Each number is 128 + 32 x the weight over the matrix's rms, rounded and kept within 0 to 255. Layers, rows and columns count from 0. Numbers have three digits each.

# layer 4 MLP gate, 448x192, rms 0.109, rows 21-120, columns 0-63
127127135121082113077117144127072103093150103092095087110173094129152124143149121163109180129147103140139109143065122115146082112075168142135096102121176164083144142103144113130133129101128143
126201116154122166139019117172073150133124086098133129105097088129138063100075117119170109124110109108117110068156133125091090136111099111141116111099105197148131129116176144167094159150099075
149091155122212163155132115065156109093141135120114162204138149097155168082114160125116160127143111084150148126144098133169102135169105108094180132117107127127150097129109145137067197127205176
093133064087176124065140155130118096099117202086124121199140124066139062112125186061140118140112150156080148152137080103100143112151127161125170067159161158188144125143103163100163101158106132
139186171075067064111135102035102188079150167164098067116128135140125137111098159133133133135092121126100148152146063125107120163121121079117066183155154135129151221128153052112142097106148216
113165122134167116160136162101120128149131088229135142148127071182140109135108144096150167126125116138137112110148186087171126073202159172101158051161156123129092160117185192075186126106164149
163082145147120114131092079101102139118105115107117160133184124096155178184130113090154153090048140164092083127155104094102087107090200142150130145114121131122123156167101139131154143149104140
182110110148082164137107144129169126115102076073141094120109166106188107198125168119125145171082085090177102091172116139082103156074148160112125167128112102117145125139097147085131147092141120
128180137185119201136118148094115159076126123122080127084143115165099113130161153039143147092120131109124068135147078081124138134108110131064100201118082200092105132074111104119138128135181152
181189158155118154138140126091170124176148145108129094105180148113104151133106138098153118150140162166063195158131189181159147119100131128091103104141093085125086203161159132059116074130093129
158140167128115126117098130129092154159099113105139134171125126110113133136107143120134173136112115154124100119071170085157151067098119144103173111125100168136086100104154110127123195156096142
095111050139128166142117113125064144123118169115126095105119097084084097104146112190162123144164099121110171101122118129150135146099060115113184152081180097166139134111107121122167154097169168
109194180177172112173143137104116149113123207104117117147101124117093150155119124184112107130102163099110139144141132144121136117161120146140191109116126093110149119168104143110123153133121120
172136171124144168131150116128100093161148106084094166201167209121155131105100123144085180116098169140135130117112102192128137118103117159138145114104111143137182128132111124100120125148068140
104091112115112090198127093144154150099139097101163076108145127159101145121120167104091147103215118062099136100116177094065085162088091082063127160062129189127098139109127138136160106118127144
076121095145209111081128122067142102154044121119167145156129088035169118121179100166121148058156138142144148136162127127135102126132097117112101136061139157094085165139128126180203128115136126
147181136157112185194125147139132059119124108110153095132061168147095155126094130116121119137114074116087123102157119086104106140132084146130147095099167134145158136133160097129186136158145112
097129156103069132121143160087108139152140073115163182168094115090105126102154112163133143146104112079153133151107157157113094123115117178137142123122137104098085150127095103092192055127157157
134113153123151113081128102177160126117094076150158141124104127056146148119164091100156103095133141077101127100078142120136187132087151180154084119077169168109167150154141145108086117142042110
121096162134144118151127127110147135183100161147128101158091135126140095102120097126095109127139150125115161144133131170156112134096104122119123154103078126108086132095175141108158113134164107
161177110135091094189135067121125118117075154107063059169119114097102118089107115176150107134185151108076117161129154171151128210138164144099177176099088147128113191162089085070163133216096108
064110064134138180132131142172119164139062112148115176142130099165114119174135130126133144139071123095133153151072122115109125113099134030132167168149059181074128117095170110063135118101137127
142116098125100092134105164124118108087143043036121114182170126119186121138133121146147107164134120143104126207140174150085121134114091157106103133105157185136100111147074118123137197085102110
149132104094130150154101118121156122144133110119065071098062139133122071172133092103151177120135142151075137110106151118069120121127135077134144118137099132114136133108126129130109151112103127
142162160118179162116074074150110116105115156142135128177081127128122099113062135097170117133096144165138092123123154167114077138148113213155151169132100142184092114113158162110177111110134105
171132148114129163114131153100175086110112095089102094136073088114055078142069151156110097141088145112138151083190076149136177108141096156204140169148088153109103188130157087141162167106110109
145164163129194108168150141138095106091197133173104129153165111148175154089112106158059167160130123066106138137135071138176077080125088081139169070127099057109095110130117215077154176113142143
142117094177174156181114090111168188173151109159085067153161144138182123134066057122135074081098129104105119096122107121131108182167040126120082102135201181089214118108174144128145129108159172
109098155147130162124077163111170078092091089146144122180176148125129108129111146163089110133169108153143157113088086167103084198130110219095118118084136111101110202148111068105116101071092135
157138062174177131155089108138166126162074131163063066185188185148069160182100143163122150090093138126068110126168063173125175165106165144112110098127095203096145116141066085137211127157155160
118088176186148072128089138144066093124114211126121122134138058106150047135152154149105143069142090137112190063101101116177160130098119123092158127156177132088072083134115156164131123134080126
115086073100170136085109126069141143098120059139112218118162107131084063127133164145093172128047098152187112141150089131148117142160123166150160147059098174080110173144049138048118114163128145
145141126159119131153127136103170144169139113125164095129091067065113129166151089122097097156117176111111121159110142159180139125094139153157157139152192092105191148232190103093113093134181187
134081131093175138119089178068162124117067166080156147118186124078150182098117177116108096165191138090126127123147150101151187132085166150124111128055184125126217119163163160161119170197138171
135106121166088081083102150067195112165154167103090125189096150115152096073117126120147099123146145078164088113101099109153136134122141123127102148125134066088181147164097075091140146123180147
150142132128148122105114181103122139174136144115100116102126132113137134100138111093143154196096106100105147155169151079130089074157175090132126145122160096107126140146138162125104184161081084
144125138111167163177115193134118196218149069169162125104181203088093125053090127170152139147166142114136115148105128121136105191165096071122128053136113104113150189118103123155167089144114117
116115151101156102091090071116117117156113143100079104164088100059044079132145117127138079141116183109105120197108126155151145145113051123134165131088094054155151156087078142039117099161186166
200129122129177126096163164118114143105137112060100144097133106164109186132076128108148188115177111105218192135108131120155184136109106133139116103103138160146149156185176190081178178063152106
112127104154125144211134089055166143099059119134169140186203155110108111168139091095098057121188134113083065181084084090149150102170122138152128122059090125053103114154064187128082085057127145
170116063059091110108103127162142134187150165132103127143149129068100120143128152148153148163054136094092097096116100093124109084060150166128152146099081174125146145100169128096145111170109137
149131130111116140129109078171182174063152164136099072155172085101123099069088112141130101119186112139105154057129045088124111171171113113088201166216162156118140108112174147180141147161134146
068113160132128114134139117131083108098108093112136165101107169071160163112133112137097132180182178135152115178130104124102176127104173115137174170168171114133165164129083099115083160141114108
107139135176145097087105158155134112137095167139103148125180092127213112078130112154126122127088183119114072189165164135139151084145071079068115098096121073102169112142092152127192137085136153
171058129104123155140142143141135076142150127144139114166179077066148066117158151169139119140148159120074171186088093170142127067063077110131130137131122084138156157099110110147104094137184118
148133152125098107125086146206170168198066153164146180103116108072036121176127179097163119144132109137143097121071083165149142120120108149084095057114169167162188177146059117097144067071145114
131121125128127113113139093136118145121126114133123120112108104126146150149129133162147072130151113105098133132130160111107103130114125159153144125143156094134144131132114111137096157121172098
110124107114188118182119199108086114109126193123084168092158117172117139148095199135140097114103114098146078121109113117183123062132128096148187128171138113087118115085168124135088118119087166
118160108129115207151123091086091148181166182076153092075121151098214113089081095089137127136166188139125146136127123061124163136153180125105103139109160163123149134182159110110131119093120108
131113144105137169085151105153116103143146111129153164186058121101109104096137135183154101108185110086192101105142127174103144092087156094155162132127101175147180194101153114133124119149159120
143092165120141117120104141094111139131086112104044195148142114074117107096186139102111112130084071111168111071179137126144116147135154145145162102087128130124134135069053146088145144130151131
170133143127141151144128125174118136103151102184169155159089189104144140099148110115129136067145169163108156070165124174111083127145157157166144112134137084104095167115105091133185141108175161
144153123129153136118068039140144078109169121139111083122170148077146120127203153120125139165110084114142185136049133152140083180121139155116094127139130124105137139065084227157154087133196085
098153148095148159157132092106106150147061107181073155128145156155071077178128117142086130081198151079135126075132116165126113122105090081107158106134140087066113168169151156153185140140096089
132129158152134122114073154131140151141095178159134146123107164124138094134103154077098109147158108077140154089115135172152133168124175122085112090166131096148123116132149150149154134137173112
101137143104139136148120171127162080171125141096152089116111081096162158173137110121065120155082127198167137155179153127139121136120100165102108173069097156124106155118140134115178123089141179
101116153145108178078110066105176126132154183065040057154121124073151175130144075111115147194126107136170140120102108140139120164131140096153107132035165178110087131096131088102139124138138100
112141152126131117231118178111105150085100099154111134090108099110124136134170114118114089109112129144111123143118156127129103128142083142081096099150141219150105074081127130163166114112167129
121133197144173074105191139117086096158129106114144109120132107092115103171175171113136160133146132172176126125135124191174166129076115140134070155132186124080103115083117060083116170104104120
131098071085122063142140110118194141167145148099156136117119129177132180158109135177137091151095130143074126085140081113087199093099099133141173115100148097094085147187122143069129105153121121
084120074120100150134097120121107096064150126157119173129096163128153115156106118116135109126120130110104148180132133111159120142087134111152174136123115114140132114115093098150162135143141133
124150111172087106134064096126085181157134149148096129138119054100156116151149118125150156174133142154121114111108140149093115166074120127141108173159141133162142116147113134082096161123153158
152131134122101132087159175160142118125107176108122121160117169085140071117146112084167133084134104157125074152125151171075140201167053123133111128161105122085170137130090178135073122170134133
117085175088126167156122123118079122138152113121102081122149198069104089108165127188126099113157171112116046085097118148147141133150103126149175110177141136046109105115197134170111120140143160
054160185130186170146112152141170149143128089133218160094147145115142053080074126169107144127099141087127162134111165211160095070110093139152139108102152137117155128113183122071187194160081130
142115102142101161100153121152173153109088112159133155124189130186090126087130110166082124214133117123142184122115091173140114099144115099166151116140100130129156168181182060121065066153111154
141145160115133128146114093145128099105122128113122125149121151138101168172154182141141112138092140115101091110112065115171123141152101140135127124113099166118160131147100156142071118129143130
136128149130161105193164156135111099096121106128159117073118146102133149137186158111144127116130132111116175142091119120098106134129127158089140058113109143119164136125058190145150166149164167
151102102111142142143148111114080123115158143146104111164161106053159101143145155155103117127122128136117110136135148118161126153139114124159125117143149122135091162130143135109158150142135122
132200151133165147114153179088086191144051051061102181117115119104164084191122130120134113173117121142097107161149159129130063167093174097146109136088106162172182182164099145171118209140063126
135109113123141114126097119136093133138123125152120121121117140078116086108154091086134106175130105120120094152109159119122115173115073136165142177131179136109077101137131110143152126153164139
108055205154133134144107064123146173102222111112120135189100139116191062117135191142172167088110159113099117057106111144147122129101080112079108174032113181145120104122198063183173154166091168
131086145207188106113120127108198084154168087178121133175141085103102168129077154130075169100128114171158100105160122165123113175105150122114135114078155153127114133133084090104140108114121112
085093072132144195165111169210140124132151111083153159145134094151089143083104156074141074163146119125096137131147203123140101140101147111167127133132164123149186182149127115116170102171148127
130127103159148102093176153075098102090143113173125167105199163111148140088187153136173132135163113134099178128132094075143152092163115176107100123085085098140146130143124110072161123147108111
109095114125156088165192120131164145093132127082141182117119094129115097166130133137142126081171151094105136096139128109071112149141215153156191113129034167108171176156084116122141113053099184
128127108179087165128133105104118119141165126146179106144099162082070092147129128154102063133100129133095159105168111125177099155141149127088108059118123092064096134111101113146123141089118140
108171133092112076167076142115084119071140136111113150115132084137170159124078107133157091138062086123135057112151162106108104093035125119165067080108106207122153166114133133110174175133106108
111120126143133081163110098084082151171119151103115093093149180158137076137120115061108092164156138116151161174116135204131157105075168133051132089165099180091063173103135157139174115125117113
145179114169129181188119116133083150139160166121133121142170140116113100149144175128147114107084172137096139167208100180167130176137144114084121092148133114106137187203067117139118183081156145
147128102175155199104073136162138100199086115061075091170104094103175061161099109129120131145160121091134075123088151139121160144083131143086102130093156154081150086107079075095119097111115150
157080127135125166116115166088095102113059136096167187116159141086081080140081157118153167159172087142179147174153189138082165116136109129121138053144132174163119130068063111072164123099136149
169169196158118133127065173143144135138066082210107116203090156132101137062106108116096088127086148038167159120098129139086110126146134090126178096081179118117085152092106155125138098159138203
101100121110100156077154167116127160147127055123122097120127110110069099115130114145067102142201111097166172170097126153092133096094137105153135137114150134123115129115125115100175169071134066
168137184161101106103111116112106098099128124082104178126124113140156104162158109174126184142123138176104141082123094125113160212084128128151206068140135078134132118097098083133108139135156098
130153137124118133134115169161132140093152126142138182078073122097133109156126157093125094105169148133138092101136117164137110143107101161143166174165141124089161144111131063085085144130125186
117135144065107140178111179107145103046153131097119191168096177120141111143035109148119121134155074133128107134151113146110080150112067114090144070050181158089172129178133076129101127197124113
136133140166141151148162123144165121142129144099105087139078102163155073128110116138160128161145167128124141117112134103128093151107120094141147134140132132125128119099139155115128077137101162
102153147103093144080094132170149175082117109180105245158126149130123062115168181127101142145145101136123077153092110139149210137147128099079159078136077179085130089132124139163103115150071158
153122135162118114114139121142126155123119147085147151081097080102136152096135170154139139106159134089137149096123083145142143102161099092083161143102115150130089161149110098169096167148192111
105107156124158139124099119141167130090100166114121106137198199110157141107162145094148071087153143176103097197155061115083162117109195158112151146118097115074104065057130130128171092136185167
129139119119180126164137150139102136128142135162138113127112143114122157131160123103123106128118126097101140156135109139132147148165126156148113162092110154121118141125163092135149100162129168
132155183115117090079126111132075045138137063102099080087116147115096125120133144172118216108144128123094029150099143152092149111120103189107151156155071115096189172120168109184165113135119148
108111145117135087110095094141158123174062057102110127143135141122139101125103141140167113160164162090123069089150121148120085179128121114160118130116154144168150138138129123108092101165124132
104122081093096152120100118109126132114100113124148125129116133141113134101123145110091137096130130157133122139129137143109143129136126154130099153108116101145107137131141205115159154119089151
103122202114148138098134118082107133123127144160156089151115172135127073146124104182192141133142109113123106103162110118134163171103139111093151069159185177107107092138093183140137082137120085
116115105142116149082102145180116110166115159098140110110116130132127103136087163137183138130048143088172146157084134110135130138143091137082168132107201133161128128141073108111097092167120082
145178128130144102158153104103163161134135136133179096080123123102118170145172081126126103172083147088176071115100122120150117169146071122128119108080126097110097170108089139219157144209160168
119097127141117103115127056115151093148120121134150099145127123156138100159124102103167142116141126128090111151150124182132123129095122114090163151127114107124154145157144154175132156147136149
096177117147149105029121155103140111108125151114120176091127177142168125097145109150125095161114118143128120134045090170150165129080204137118108173213162140132095137162197103109115074179137076